config.yaml
hidden_size: 128
intermediate_size: 512
qk_norm: false
bias: "qkv"
parallel_block: false
optimizer: "adamw"
learning_rate: 0.00163
warmup_steps: 555
schedule: "cos"
dataset: "wikipedia_en"
Each number is 128 + 24 x the weight over the matrix's rms, rounded and kept within 0 to 255. Layers, rows and columns count from 0.

# layer 2 attention query, 256x128, rms 0.0581, rows 0-26, columns 0-127
[[130 137 146 143 119 120 130 128 128 127 118  96 138 122 119 126 139 126 128 123 110 122 122 135 118 129 136 129 128 132 121 140 136 130 149 114 129 127 135 133 115 136 122 116 118 131 124 125 142 116 140 133 131 130 103 140 113 145 139 132 115 127 128 132 126 135 115 109 132 126 122 125 118 125 113 143 140 138 126 121 132 128 146 118 136 114 121 125 129 121 121 118 131 136 125 118 118 126 128 145 121 103 132 119 155 132 120 130 124 120 130  92 128 134 117 122 119 138 132 134 152 112 130 130 114 133 121 140]
 [129 129 125 133 134 129 137 133 132 120 134 128 122 125 121 129 135 124 137 127 131 131 130 135 113 124 132 125 129 141 122 108 131 126 127 133 131 124 131 134 126 142 132 121 141 136 128 125 139 140 136 132 119 120 133 133 139 139 124 121 119 127 131 134 131 127 123 137 110 137 121 126 124 111 144 148 120 131 129 124 124 132 138 142 123 125 126 116 132 121 136 114 134 106 141 143 123 131 119 106 137 138 116 122 120 109 123 130 125 127 130 130 131 129 124 126 133 131 131 120 127 130 134 132 139 117 134 121]
 [127 106 122 127 154 128 133 135 131 144 123 131 117 152 118 132 120 123 130 135 132 117 133 130 149 133 116 125 127 141 138 130 110 116 123 130 122 102 129 113 141 124 140 125 108 132 117 154 124 134 130 122 136 116 146 146 115 128 120 124 129 126 123 136 113 119 132 132 134 121 131 109 103 132 128 112 124 127 134 107  99 129 127 129 106 138 134 127 123 132 127 145 122 128 118 125 147 112 143 128 136 152 117 134 116 131 136 114 122 121 128 147 128 121 135 125 126 126 129 127 127 116 122 152 130 125 125 136]
 [118 129 130 129 133 131 138 123 136 131 133 111 138 124 129 124 116 124 136 130 129 131 126 122 120 117 109 104 106 127 128 135 136 137 138 137 127 124 121 131 108 126 125 120 140 123 142 127 133 127 131 128 107 134 108 126 123 132 129 135 145 127 107 112 119 148 126 113 122 140 103 144 113 136 122 132 134 132  99 127 135 131 129 154 144 119 130 113 116 112 136 117 132 129 148 128 127 129 124 141 127 124 140 131 121 131 132 123 140 131 123 123 121 142 144 133 125 123 149 139 130 136 123 119 141 144 135 123]
 [132 119 127 122 132 140 143 146 124 123 110 113 127 131 119 123 137 129 126 136 134 123 117 152 131 131 122 135 122 130 127 137 134 114 130 117 129 136 126 123 149 128 113 127 127 142 118 129 132 126 134 128 134 125 124 137 124 144 131 117 119 127 119 138 145 122 115 123 123 135 146 123 131 119 129 142 132 128 139 114 123 130 134 115 125 138 126 141 139 129 122 130 139 116 129 134 133 130 148 133 113 129 122 127 127 142 140 138 112 119 134 139 116 131 121 137 120 139 120 131 143 121 129 124 110 121 124 128]
 [141 139 140 125 119 129 129 125 139 136 131 122 128 122 120 136 135 127 142 119 142 127 127 142 120 136 135 121 120 121 103 142 137 120 141 141 141 123 123 120 117 137 128 122 146 129 136 146 125 144 146 132 131 119 114 134 136 142 127 129 123 146 124 129 125 144 117 126 108 137 124 125 135 122 122 142 124 123 113 121 128 123 136 132 126 129 136 115 130 154 131 123 138 139 139 118 119 127 149 120 128 126 136 124 131 132 129 142 136 152 123 120 125 121 130 120 145 130 128 128 131 129 140 142 137 148 130 131]
 [119 120 114 111 106 123 133 130 137 131 127 114 145 124 136 121 123 127 121 127 140 123 131 116 120 121 135 127 132 126 118 138 115 127 131 132 136 131 114 137 125 130 107 133 130 117 132 126 124 130 130 126 123 135 119 124 126 140 137 137 121 135 124 117 118 124 117 130 132 129 135 131 118 139 124 128 126 118 115 122 125 123 120 129 130 114 133 104 131 141 121 128 127 140 145 109 126 125 132 133 140 118 146 131 135 134 136 129 126 131 132 134 128 131 128 115 126 116 126 137 133 123 120 130 128 123 126 121]
 [117 129 107 119 121 142 122 132 145 133 124 124 144 143 125 133 138 126 149 134 137 115 138 123 134 125 130 115 131 122 126 119 126 133 118 125 126 138 119 127 118 134 127 149 134 127 120 137 132 117 121 137 123 135 113 121 124 142 125 126 133 112 126 113 127 139 134 122 118 120 117 144 116 136 148 130 127 132 113 130 124 136 128 139 141 114 111 130 125 122 117 130 114 129 146 128 119 124 127 134 133 133 128 129 128 131 125 126 135 127 120 128 140 126 130 121 117 114 130 133 118 127 116 108 138 118 124 129]
 [122 154 123 127 118 120 124 118 137 125 127 128 132 136 135 128 131 128 124 142 128 131 136 120 117 120 136 134 129 117 139 135 130 126 127 138 133 137 112 127 117 150 141 128 137 125 138 137 130 125 124 130 130 115 125 116 136 139 121 133 128 119 134 118 120 123 138 129 126 136 128 117 130 144 153 114 117 117 100 149 139 122 125 132 130 124 121 116 120 126 130 119 121 126 129 131 125 125 126 118 142 136 136 134 114 120 115 128 137 144 135 125 137 136 143 127 128 140 127 118 118 137 133 127 135 138 118 136]
 [133 124 113 118 169 119 124 139 130 137 145 155 135 134 136 129 108 148 122 128 124 129 140 119 142 116 132 117 132 123 125 112 131 136 129 147 126 119 112 136 105 132 148 134 137 122 131 128 110 127 122 127 109 115 121 124 117 115 117 129 157 116 125 110 153 131 144 145 120 132 110 134  99 126 141 124 130 135 130 145 125 136  98 164 127 134 120 111 139 148 121 129 113 123 138 126 110 132 105 114 117 123 126 132 135 111 131 106 139 132 119 144 116 138 145 131 110 117 137 121 122 148 102 126 155 138 132 112]
 [132 118 137 134 121 124 123 120 132 130 116 130 125 114 136 120 146 131 116 106 134 120 132 135 120 120 101 117 136 131 120 129 129 136 113 132 125 134 113 122 120 127 119 127 131 130 134 137 134 137 126 130 132 136 133 139 117 139 129 131 141 133 130 139 129 132 119 127 127 123 121 132 124 116 127 131 140 116 120 122 132 124 139 125 141 121 119 115  94 126 135 119 122 138 136 131 132 127 131 145 134 116 124 127 109 132 128 126 131 142 134 124 134 123 130 130 133 128 119 123 134 121 124 117 121 113 130 137]
 [135 141 121 126 116 137 124 129 140 124 128 132 118 118 144 141 135 133 129 126 119 131 132 121 138 140 135 122 121 138 117 134 120 124 125 119 119 129 127 133 138 126 126 139 138 119 117 125 123 139 131 125 125 139 113 127 132 109 142 133 111 126 112 118 132 127 122 128 127 135 143 129 139 141 140 133 130 125 142 131 128 142 122 117 115 127 131 141 129 123 137 110 124 130 122 127 133 145 114 128 118 132 128 134 140 113 137 125 126 134 121 142 116 138 109 136 141 123 135 127 154 143 138 131 119 143 119 127]
 [117 134 140 144 128 115 134 131 128 122 136 117 107 130 147 142 135 134 123 118 123 137 122 128 129 144 118 124 126 126 138 120 117 132 144 144 149 132 127 122 132 135 116 151 102 141 134 130 135 127 116 128 115 111 138 136 133 115 129 138 116 126 138 137 122 120 127 126 131 135 127 112 124 135 138 127 124 138 134 124 127 134 128 130 116 143 131 130 134 132 130 119 142 120 134 122 136 137 149 130 125 142 124 139 137 112 118 131 116 121 128 117 129 114 132 134 124 138 136 117 120 137 134 145 147 128 133 119]
 [120 131 105 123 129  96 112 136 142 131 128 118 124 129 151 133 113 166 130 130 157 140 137 128 132 120 119 111 106 131 118 128 130 116 123 141 114 131 113 116 120 136 117 132 117 117 134 143 134 122 124 129 111 126 116 109 125 137 125 121 124 127 121 119 122 116 130 146 121 118 122 120 120 137 123 107 112 128 103 157 128 123 112 173 136 128 107 125 135 116 122 114 125 147 115 129 105 142 132 107 130 124 113 114 120 124 110 119 143 132 134 116 127 133 128 113 122 143 139 113 107 128 126 104 128 123 119 114]
 [133 118 115 130 111 132 140 123 125 135 127 119 122 125 133 128 137 132 111 131 121 142 123 123 133 141 114 114 125 120 126 121 131 131 118 131 119 131 114 122 140 113 128 141 130 122 138 130 121 136 134 114 130 121 140 127 126 114 121 116 143 126 138 134 145 136 122 134 132 134 120 140 137 120 134 119 146 114 120 127 136 133 123 126 139 127 120 134 119 123 128 119 129 129 126 136 129 124 132 127 133 130 126 108 120 127 137 133 127 127 129 136 133 122 139 125 122 117 132 139 128 118 131 135 134 121 123 140]
 [102 134 127 116 130 188 133 117 117 128 140  82  95 158 121 120 149  83 148 122  92 116 138 133  99 126 124 149 140 126 163 124 134 126 125  96 191 114 122 133 163 125  97 146 166 133 116 144 108 146  95 132 133 169 145 159 115 136 132 136  99 125 119 135  23 113 163 131 126 136 119 118 166 136 106 123 101 141 149  90 136 116 172  80 122 147 143 126 138 144 127 136 150  96 130 127 129 106 141 135 133 136 164 139 118 139 136 153 124 131 160 136 147 103  87 116 142 117 104 148 128 127 210 115 129 131 129 149]
 [127 131 130 126 150 145 124 133 136 155 129 123 138 144 122 138 118 132 133 137 124 120 120 126 119 149 130 123 126 117 128 130 136 130 137 129 151 128 128 123 149 116 126 130 137 135 126 114 129 153 133 117 129 134 128 137 136 140 112 128 148 134 113 120 128 125 142 123 126 110 127 129 119 117 134 143 129 144 128 127 128 138 126 137 111 139 138 134 138 158 127 139 138 140 134 140 123 130 133 124 142 134 121 136 137 127 138 107 132 128 132 119 134 119 129 132 125 112 124 140 136 135 127 126 120 112 140 147]
 [109 144 126 141 125 129 121 122 126 132 124 121 121 128 134 133 125 125 126 135 126 130 129 131 132 137 120 114 121 128 120 123 130 114 121 127 138 139 129 115 125 130 127 123 130 142 107 135 137 137 133 130 123 124 129 124 132 143 114 123 116 118 127 127 135 127 136 117 116 134 128 127 134 132 124 119 122 148 122 115 135 131 135 132 137 124 126 127 124 128 120 138 130 124 137 111 136 137 142 116 132 124 130 127 115 131 118 115 132 119 131 110 132 138 135 131 134 108 140 131 115 135 131 147 136 124 120 140]
 [141 126 131 124 143 135 120 113 121 115 130 132 105 120 124 130 128 126 125 132 119 127 121 143 134 130 133 137 129 122 124 129 124 123 147 136 133 116 133 127 131 126 127 131 129 136 118 132 138 134 122 124 116 135 154 140 118 142 142 124 116 120 134 140 115 131 137 128 116 143 124 127 120 128 136 123 131 140 129 119 116 121 142 124 129 151 117 110 131 139 126 153 138 134 106 109 139 128 128 120 129 131 130 131 122 136 123 129 122 134 133 118 140 115 119 134 118 115 129 108 132 115 126 151 129 126 121 145]
 [144 123 142 114 112 127 139 128 135 130 134 106 122 139 125 127 127 125 122 127 132 124 115 137 141 148 112 128 122 123 130 121 128 119 140 138 132 132 134 119 135 114 125 114 128 141 120 135 133 129 125 137 116 132 116 136 125 126 136 115 123 126 134 146 128 125 124 119 138 122 138 123 124 114 124 147 119 147 143 115 121 137 140 114 110 142 140 144 146 130 124 140 135 113 128 130 139 138 142 126 131 122 115 138 132 131 132 120 121 118 128 122 112 119 121 137 109 134 120 130 145 117 111 127 125 120 120 133]
 [113 135 121 118 118 172 129 134 128  97 139  57 125 143 141 130 141 167 119 141  99 100 131 114  81 128 139 170 121 156 157 111 103 115 144  66 159 111 127 133 169 107  90 132 136 120 106 130 109 150  87 133 158 190 136 134 142 124 111 122  69 132 107 145  27 123 151 136 110 112 144 110 185 147  61 127  98 136 137  95 123 123 155 183 122 146 143 131 109 111 140 121 123  89 125 143 119 116 152 143 117 122 185 101 113 139 101 141  99 134 146 112 160  97  87 116 109 142 105  81 134 113 239 122 111 105 149 132]
 [135 149 100 129 143  42 108 150 129 149 111 198 139 111 132 110 125 167 122 105 174 133 123 130 143 125 133  99 138 132 107 117 129 149 107 168  79 135 147 124 102 137 139 117 100 121 149 118 146 125 169 137 118  65 110 107 150 124 128 125 158 122 134 104 243 144 103 134 129 121 122 130  88 106 136 142 144 118 106 176 110 134  90 184 124 100 120 109 124 135 135 138 111 161 104 133 129 132 114 118 115 131  76 126 148 113 126 112 122 129  93 125  88 147 172 126 125 149 137 110 117 138  19 123 133 125 108 117]
 [141 117 122 118 157 125 106 133 123 127 128 130 113 127 126 134 125 134 124 144 129 121 130 130 136 147 119 124 121 128 121 125 130 128 116 141 120 126 142 127 132 113 128 132 134 117 109 124 118 128 126  99 130 143 153 139 129 118 108 125 138 132 124 133 140 116 137 134 137 116 143 136 138 116 119 134 111 132 137 119 121 104 130 124 117 128 129 134 150 123 135 141 124 123 125 113 125 129 145 117 120 121 115 147 129 128 128 129 123 112 120 141 148 116 127 127 125 134 124 124 129 120 128 145 137 127 133 142]
 [114 130 125 124 123 133 140 125 133 135 147 126 134 119 139 139 131 126 135 125 120 133 131 147 122 128 131 119 116 122 123 134 133 128 124 130 114 129 124 139 131 123 124 122 129 128 119 122 139 125 130 147 122 132 138 129 118 137 121 120 152 127 113 127 131 131 124 121 138 123 127 135 121 115 126 119 127 125 129 138 120 136 142 139 116 116 132 132 136 124 122 135 122 137 125 127 114 119 113 129 127 137 131 134 121 134 130 116 135 125 123 133 114 120 133 129 114 120 124 133 119 141 122 124 134 118 128 133]
 [145 127 127 136 119 123 127 118 133 155 129 121 133 107 135 132 156 130 128 118 125 120 116 130 142 141 116 122 121 122 131 125 136 112 114 131 134 133 135 122 141 131 139 122 120 139 117 128 122 147 141 115 136 150 131 139 130 133 128 125 138 132 120 132 131 127 125 123 110 122 124 126 143 127 115 130 130 132 121 124 128 138 125 125 117 140 122 143 133 127 123 121 131 134 133 149 135 136 146 124 116 135 102 124 122 134 147 136 120 135 142 128 141 129 135 124 136 127 137 118 142 130 112 125 111 113 121 135]
 [161 117 114 133 121  62  95 132 116 144 108 195 154  99 131 122 126 178 107 118 171 132 120 132 142 132 122  90 148 144 103 123 108 122 124 171  84 138 122 109  95 140 137 101  86 112 147 106 136 125 143 151 118  78 120  90 121 120 139 128 145 123 132 122 229 135 113 127 136 117 123 135  90 101 157 109 145 109  84 167 105 128  76 173 139 112 119 118 126 130 137 113 112 168 135 111 115 125 122 106 131 113  91 118 123 128 125 109 132 135 119 141 113 152 157 141 116 128 127  95 129 137  34 123 125 138 126 101]
 [147 133 138 128 138  43 113 142 126 145 119 205 141 123 115 107  97 128 128 120 163 140 132 113 151 109 130 100 146 116 105 116 126 141 114 194  76 146 136 121  85 135 140 114 103 121 133 121 145 121 167 139 114  53 117 101 122 124 128 123 151 108 125 118 255 144 110 135 135 117 126 148  77  97 172 131 156 103 112 170 116 130  99 139 131 117 112 132 127 130 140 127 112 141 146 127 119 135 110 100 133 140  65 136 133 117 124 111 130 129 109 146  98 142 170 130 124 150 124 151 112 143   0 129 138 117 116 112]]
# layer 2 attention key, 256x128, rms 0.0581, rows 0-26, columns 0-127
[[131 128 126 143 116 126 114 147 125 116 107 135 119 135 106 142 121 110 122 125 142 119 128 114 109 132 137 126 122 129 141 134 130 140 120 124 120 147 134 117 121 112 125 144 118 130 141 122 133 141 118 127 137 117 129 140 138 123 137 134 138 140 132 126 138 128 127 116 128 120 106 110 141 132 130 135 131 121 136 127 122 138 134 118 123 139 119 147 133 118 133 128 142 134 149 140 127 127 129 145 130 128 129 111 128 120 130 123 121 110 110 128 129 115 152 126 131 138 133 120 151 124 132 131 120 127 132 110]
 [122 149 141 131 149 124 122 115 134 134 131 127 138 130 147 128 111 134 138 127 141 129 134 141 133 128 119 125 142 115 106 132 114 119 149 123 133 136 126 121 139 119 140 125 133 132 131 131 130 120 124 142 115 108 134 103 137 123 109 142 115 113 118 142 125 120 135 135 130 121 138 129 144 135 122 112 113 138 120 116 139 118 118 130 124 141 132 111 143 143 123 131 117 145 130 134 120 146 107 113 129 110 129 122 125 115 128 138 128 124 151 123 125 131 138 138 119 116 135 130 122 126 132 132 141 112 133 118]
 [142 140 124 129 127 147 133 149 128 128 121 127 129 134 123 135 130 120 142 111 141 125 128 127 137 111 123 133 118 117 104 114 139 108 115 122 137 130 125 136 114 144 152 146 124 137 127 152 155 142 120 138 123 118 125 134 123 129 121 133 105 114 115 130 115 132 130 123 118 137 115 132 116 122 112 130 138 123 139 131 143 134 129 132 127 122 130 119 136 108 150 137 129 127 123 124 116 108 135 133 146 106 137 136 145 148 120 114 143 143 115 124 132 108 140 133 144 137 119 133 114 140 115 106 128 132 104 124]
 [140 120 124 129 128 130 127 102 144 129 111 120 132 120 112 149 116 145 105 145 136 132 121 135 139 142 132 148 112 133 120 142 122 138 114 126 128 131 119 126 131 125 125 131 109 133 131 135 145 105 132 130 114 129 127 118 131 131 124 134 153 108 115 131 129 119 113 117 130 114 131 114 137 136 123 132 123 131 122 131 118 114 117 136 132 126 144 128 123 141 129 135 128 124 114 155 150 153 125 131 111 148 145 138 132 126 132 124 126 137 132 129 112 131 147 125 110 135 128 116 113 141 124 123 147 122 153 112]
 [104 128 128 126 127 128 136 138 122 153 143 127 124 134 131 128 139 106 134 130 136 127 118 117 118 127 104 129 115 138 124 129 132 135 124 139 131 122 120 117 112 132 154 139 114 125 127 145 116 120 124 125 124 126 139 125 132 132 139 115 118 143 124 126 136 123 138 119 130 139 117 116 120 138 131 121 127 149 135 139 113 135 144 114 130 107 133 125 104 105 140 120 144 128 147 123 115 135 144 117 134 119 144 114 149 145 116 135 128 125 114 123 124 125 136 113 139 138 128 155 132 102 139 121 105 127 145 140]
 [134 138 142 151 138 131 131 118 140 134 119 124 140 132 131 122 145 123 116 116 133 135 135 142 107 118 141 124 130 115 114 141 135 128 130 142 123 150 111 120 135 139 118 131 135 129 136 158 119 140 127 143 130 111 146 146 146 112 129 156 133 137 122 137 125 132 114 150 126 108 124 133 122 117 130 126 142 144 131 128 127 121 117 116 137 136 144 128 109 113 118 142 134 107 133 126 143 118 117 151 114 126 124 121 103 142 124 115 128 125 130 142 129 134 132 112 120 125 129 124 120 115 119 142 135 139 130 137]
 [130 126 129 132 127 141 124 108 126 126 141 123 133 130 130 130 133 137 130 141 123 124 124 146 130 131 141 149 120 131 123 126 123 126 134 138 127 139 138 129 136 131 129 117 117 139 114 143 132 136 134 131 114 131 125 135 121 130 119 137 137 135 135 127 128 131 138 138 127 107 140 142 111 132 118 138 115 130 118 120 128 124 138 133 128 124 122 132 108 121 116 122 146 111 133 136 132 127 127 128 128 132 114 141 111 124 114 136 118 119 133 110 136 131 123 116 123 152 120 126 126 121 124 124 129 141 128 138]
 [131 128 150 114 122 125 118 120 133 132 123 134 135 132 131 136 108 131 129 119 128 124 131 124 113 119 131 128 127 119 117 126 127 114 114 125 132 128 146 131 124 114 117 120 136 127 130 101 131 116 128 136 133 115 146 143 117 140 124 113 112 147 125 129 131 128 125 126 143 155 122 118 136 119 131 116 117 145 128 119 125 130 110 130 151 127 124 133 136 146 124 131 133 117 116 127 122 126 110 138 126 132 142 136 123 135 128 133 117 118 105 130 124 130 141 118 121 126 133 110 135 135 122 148 130 112 142 126]
 [124 111 130 131 122 128 130  97 121 111 129 111 126 138 123 123 124 138 111 108 127 123 123 130 119 117 129 114 125 140 134 142 129 120 128 134 135 134 144 137 137 132 123 116 126 117 121 112 128 108 135 114 135 129 127 125 134 129 127 140 104 123 112 138 133 123 117 125 134 130 141 145 132 146 134 131 127 139 127 132 127 115 114 117 133 147 140 136 109 120 120 139 137 129 127 117 130 123 110 136 122 124 123 129  91 124 131 136 127 112 152 125 123 129 134 146 118 119 128 111 114 140 121 128 127 132 132 131]
 [111 142 127 119 132 122 131 140 133 142 131 136 142 110 104 147 126 154 121 131 124 118 147 118 129 143 130 121 132 122 135 118 122 111 110 143 137 118 136 135 119 124 146 142 111 125 122 108 135 138 111 132 112 124 117 123 137 142 128 124 111 108 116 118 106 121 132 119 118 112 133 126 135 155 118 119 119 128 110 130 132 129 116 136 120 141 124 139 143 136 114 145 114 151 131 123 102 122 138 111 121 153 139 128 128 131 123 121 126 130  99 129 137 115 124 129 128 129 119 129 139 128 142 130 110 120 140 140]
 [120 128 136 132 142 130 152 117 133 148 130 137 114 122 137 139 128 138 124 146 127 142 118 140 110 124 143 126 128 132 110 145 127 133 131 129 133 123 145 122 124 123 148 114 132 134 136 114 111 117 127 130 112 134 122 130 147 129 115 134 146 130 124 134 122 138 126 129 144 122 145 106 120 110 125 128 132 148 127 142 126 118 131 127 124 129 126 135 117 139 121 147 145 116 108 122 143 133  99 129 116 138 138 129 143 130 123 144 131 124 129 125 115 129 138 135 119 133 119 132 115 132 129 127 119 136 135 118]
 [133 105 138 108 128 131 141 129 117 135 108 123 128 128 116 140 111 140 126 123 124 133 107 133 135 135 122 117 135 140 106 116 129 112 136 117 133 140 112 122 160 123 124 121 135 120 114 128 125 103 138 114 128 123 139 123 121 127 141 105 139 126 134 124 140 123 130 139 141 128 129 102 126 137 123 129 133 129 125 136 123 138 118 139 119 131 127 142 125 136 119 127 116 125 112 137 134 122 130 140 115 135 137 134 128 130 137 101 145 140 130 147 133 136 133 127 124 147 144 131 118 138 124 126 112 137 117 128]
 [140 118 118 121 134 121 108 104 120 110 138 117 145 143 125 149 116 146 125 139 129 105 126 129 138 127 103 131 146 127 139 137 129 134 144 146 154 133 115 136 119 137 115 122 134 130 143 106 138 138 114 127 135 130 138 128 117 122 108 121 145 124 114 123 103 139 113 123  93 134 132 107 115 127 127 124 130 112 135 143 135 128 127 139 122 141 106 143 132 142 142 120 136 129 132 130 119 107 122 115 138 111 121 125 126 126 130 111 121 125 120 137 123 136 115 139 144 135 132 124 125 119 118 117 143 120 138 114]
 [139 150 140 145 129 157 126 151 153 131 149 125 140 124 130 120 108 144 108 122 138 111 144 123 127 117 122 111 122 127 122 100 133 130  98 111 145 131 115 132 134 123 109 150 126 107 147 117 114 106 125 147 103 127 123 140 127 134 128 123 109 138 115 122 127 141 120 107 106 121 138 125 142 146 122 146 134 126 121 109 134 125 151 136 102 135 125 135 121 112 110 159 135 107 112 137 139 142 125 113 129 153 122 105 113 128 119 141 138 128 113 118 118 119 128 112 146 122 122 122 132 140 159 127 132 110 138 133]
 [122 123 128 115 143 131 127 102 133 114 135 125 139 116 123 127 132 139 128 106 113 124 127 144 120 139 113 131 135 134 135 123 141 152 110 121 135 122 142 134 129 134 115 132 122 126 127 128 106 115 128 139 128 137 134 127 131 120 131 103 135 133 135 125 137 137 116 119 136 121 128 118 141 126 137 122 126 117 127 145 121 125 114 142 127 132 123 124 153 130 129 148 142 139 127 116 133 132 110 128 129 117 124 128 138 128 135 139 129 134 131 133 119 130 121 112 124 123 123 114 132 135 129 145 137 141 130 134]
 [137 141 101 134 133  89 101 115 110 140 123 147 119 115 121 119 139 119 140 143 132 136 112 135 138 137 130 108 137 137 104 139 131 110 145 154 109 126 147 120 108 146 146 136 136 143 154 121 143 146 151 143 126 119 123 112 130 132 137 121 138 138 112 125 156 138 121 139 106 108 121 130 112 105 146 120 128 120 122 133 119 149 117 120 146 116 114 112 133 107 143 108 115 145 133 136 118 126 143 106 123 106 123 122 134 119 149 122 111 132 115 129 136 138 140 145 161 113 148 127 138 123  96 134 121 119 118 120]
 [141 148 118 145 121 148 132 161 132 153 134 137 135 122 127 120 136 111 153 134 111 136 127 108 126 147 132 107 133 117 128 116 128 143 126 112 115 134 123 125 119 123 118 123 135 140 152 140 114 143 106 124 127 126 111 146 127 122 128 157 119 125 139 117 146 141 126 131 126 111 134 128 127 113 128 125 132 136 144 120 140 144 127 108 126 103 118 131 119 134 131 141 133 116 143 117  99 143 105 121 139 143 125 119 148 124 121 145 139 132 109 112 141 144 140 116 137 113 122 146 118 131 138 120 136 126 121 159]
 [134 125 129 140 131 126 105 102 117 158 102 151 121 136 117 126 137 129 144 133 119 133 133 127 119 132 120 122 118 124 121 137 123 137 123 122 142 130 128 126 121 127 125 127 144 115 132 121 131 132 123 139 118 139 145 132 122 116 112 140 106 141 118 116 126 121 132 123 115 115 115 124 126 135 121 131 141 110 125 120 134 121 137 123 138 128 125 109 128 123 144 109 122 114 135 130 126 120 133 123 132 143 116 121 128 123 124 125 118 130 142 125 136 137 129 109 120 112 126 133 136 133 125 128 126 106 125 127]
 [120 126 139 146 110 120 118 130 119 121 140 120 149 120 112 108 160 113 147 150 131 145 123 108 131 128 137 116 142 133 137 138 119 128 140 107 124 134 123 120 116 130 121 134 126 125 122 117 140 135 130 131 138 124 118 148 117 115 122 141 117 132 134 121 127 131 116 145 121 122 115 143 144 138 134 136 121 128 144 117 136 128 141 116 126 134 137 125 151 121 132 114 130 114 138 110 123 134 146 123 120 130 112  91 132 125 114 142 137 137 119 113 133 122 127 133 136 126 124 132 145 119 108 129 130 131 125 134]
 [145 123 120 135 105 119 114 137 120 134 141 139 133 134 121 121 140 121 139 139 134 133 127 121 141 146 124 113 127 145 122 126 136 132 134 142 134 106 125 135 131 127 106 128 139 126 136 135 111 136 128 135 145 119 156 154 148 139 129 143 128 121 142 121 137 130 152 138 116 155 115 130 132 131 127 136 136 133 146 127 126 136 141 121 144 136 125 145 142 121 121 134 132 124 134 130 117 138 131 144 130 124 130 113 114 146 125 124 129 124 127 124 125 130 134 123 124 126 142 137 122 137 135  99 135 128 122 128]
 [ 77 119 151 104 149 163 150 167 146 133 164 110 105 144 153 147 101 109 140 104 118 124 186 135 153 119 131 143 133 100 164  99 134 106  93 139 201  99  87 118 158  63 135 181 156 136 134 134 112 120  88 113 123 128 122 162 103 128  83 115 123 121  94 119 113 144 141 104 141 109 118 120 141 155 104 119 107 125 183  81 136 137 184  86  93 179 154 177 160 144 103 159 117  99 148 137 147 120 135 148 153 169 119  97 118 167 108 156 152  99 152 128 137  95 106 132 138 109  98 164  99 145 127 114  98 110 120 135]
 [107 121 123 111 107 162 135 122 131 119 117  85 142 150 133 140 124 168 117 114 112 120 121 106 134 118 122 150 130 114 133 132 134 104 123  97 163 123 121 143 144 108 118 127 140 106 113 131 109 121 112 113 140 164 148 139 121 137 104 136 122 100 123 117  92 103 162 117 123 145 142 123 156 146 111 110  98 129 133 108 126 123 119 165 135 158 148 156 115 135 129 125 135 111 140 131 130 115 138 160 119 132 156 106 112 134 112 128 140 144 156 124 154 117 109 135  99 122 117 106 106 124 172 147 103 128 129 121]
 [112 130 143 142 123 125 130 126 126 131 149 117 146 122 125 128 128 123 137 126 129 116 118 124 122 142 140 122 140 119 154 120 130 145 131 131 124 139 128 130 143 118 128 124 129 117 136 130 137 127 120 133 126 128 117 122 126 133 127 130 131 116 133 115 127 150 128 140 117 148 129 136 139 106 134 120 152 157 135 124 138 145 136 134 117 132 136 125 145 137 129 120 137 126 129 133 122 133 151 146 143 138 131 123 126 142 124 133 145 118 132 129 133 139 128 116 121 115 148 132 133 129 117 140 118 114 127 150]
 [122  99 112 131 113 134 113 123 129 122 118 135 138 116 121 129 129 134 142 125 125 120 119 112 118 129 137 146 131 109  96 130 119 119 119 128 122 130 122 124 121 122 123 120 127 127 129 117 128 121 121 121 144 117 125 134 126 133 128 113 136 131 106 116 142 141 131 115 133 134 127 125 142 127 125 124 134 129 141 115 135 128 149 131 131 133 118 107 127 142 130 142 135 142 124 113 131 126 129 133 122 136 133 152 117 114 142 134 114 106 115 125 130 138 124 135 124 128 130 125 132 143 130 148 138 131 133 108]
 [127 132 134 134 142 128 127 157 117 129 147 139 118 121 138 127 138 136 133 126 127 125 130 121 110 121 118 119 140 132 118 121 131 130 120 113 130  99 120 138 133 129 122 119 126 123 129 127 115 141 128 135 122 110 124 149 138 119 120 136 134 133 134 129 139 131 122 119 129 145 149 122 143 122 113 114 155 130 140 119 122 131 132 131 127 115 133 133 132 144 155 147 120 127 118 124 131 142 107 127 128 136 119 105 130 126 150 137 126 136 111 125 118 128 134 125 129 140 126 134 126 134 140 128 139 130 129 129]
 [107 119 112 117 131 157 115 149 132 127 127  97 105 139 121 163 127 158 142 114 119 126 138 118 115 122 147 141 138 116 141 124 132 112 121 101 152 114 121 129 164 101 119 147 140 140 112 137 103 110  93 105 128 158 148 134 121 155 103 122 107 117 108 109  88 113 140 112 136 138 121 107 132 136 107 122 104 126 150  97 147 128 142 148 137 149 136 146 116 127 116 125 121  98  93 123 122 138 138 135 132 123 134 118 108 150 126 147 128 136 120 101 123 124 125 133 140 123  96  97 125 122 165 149 124 131 140 112]
 [140 123  98 125 117 126  93 107 116 122 116 124 129 130 133 116 131 145 110 133 133 128 128 126 132 112 134 125 111 137 109 147 113 128 134 109  94 123 137 145 123 160 147 122 136 120 123 126 123 129 135 115 145 149 138 100 120 144 128 124 116 132 141 134 128 139 125 156 122 150 115 135 133 117 119  99 116 125 108 137 100 121  89 170 148 117 137  91 101 139 151  97 124 147 122 113 118 122 121 138 103 103 172 131 144 114 123 142 111 165 117 118 146 142 132 137 114 123 145  91 135 141 124 136 130 131 121 118]]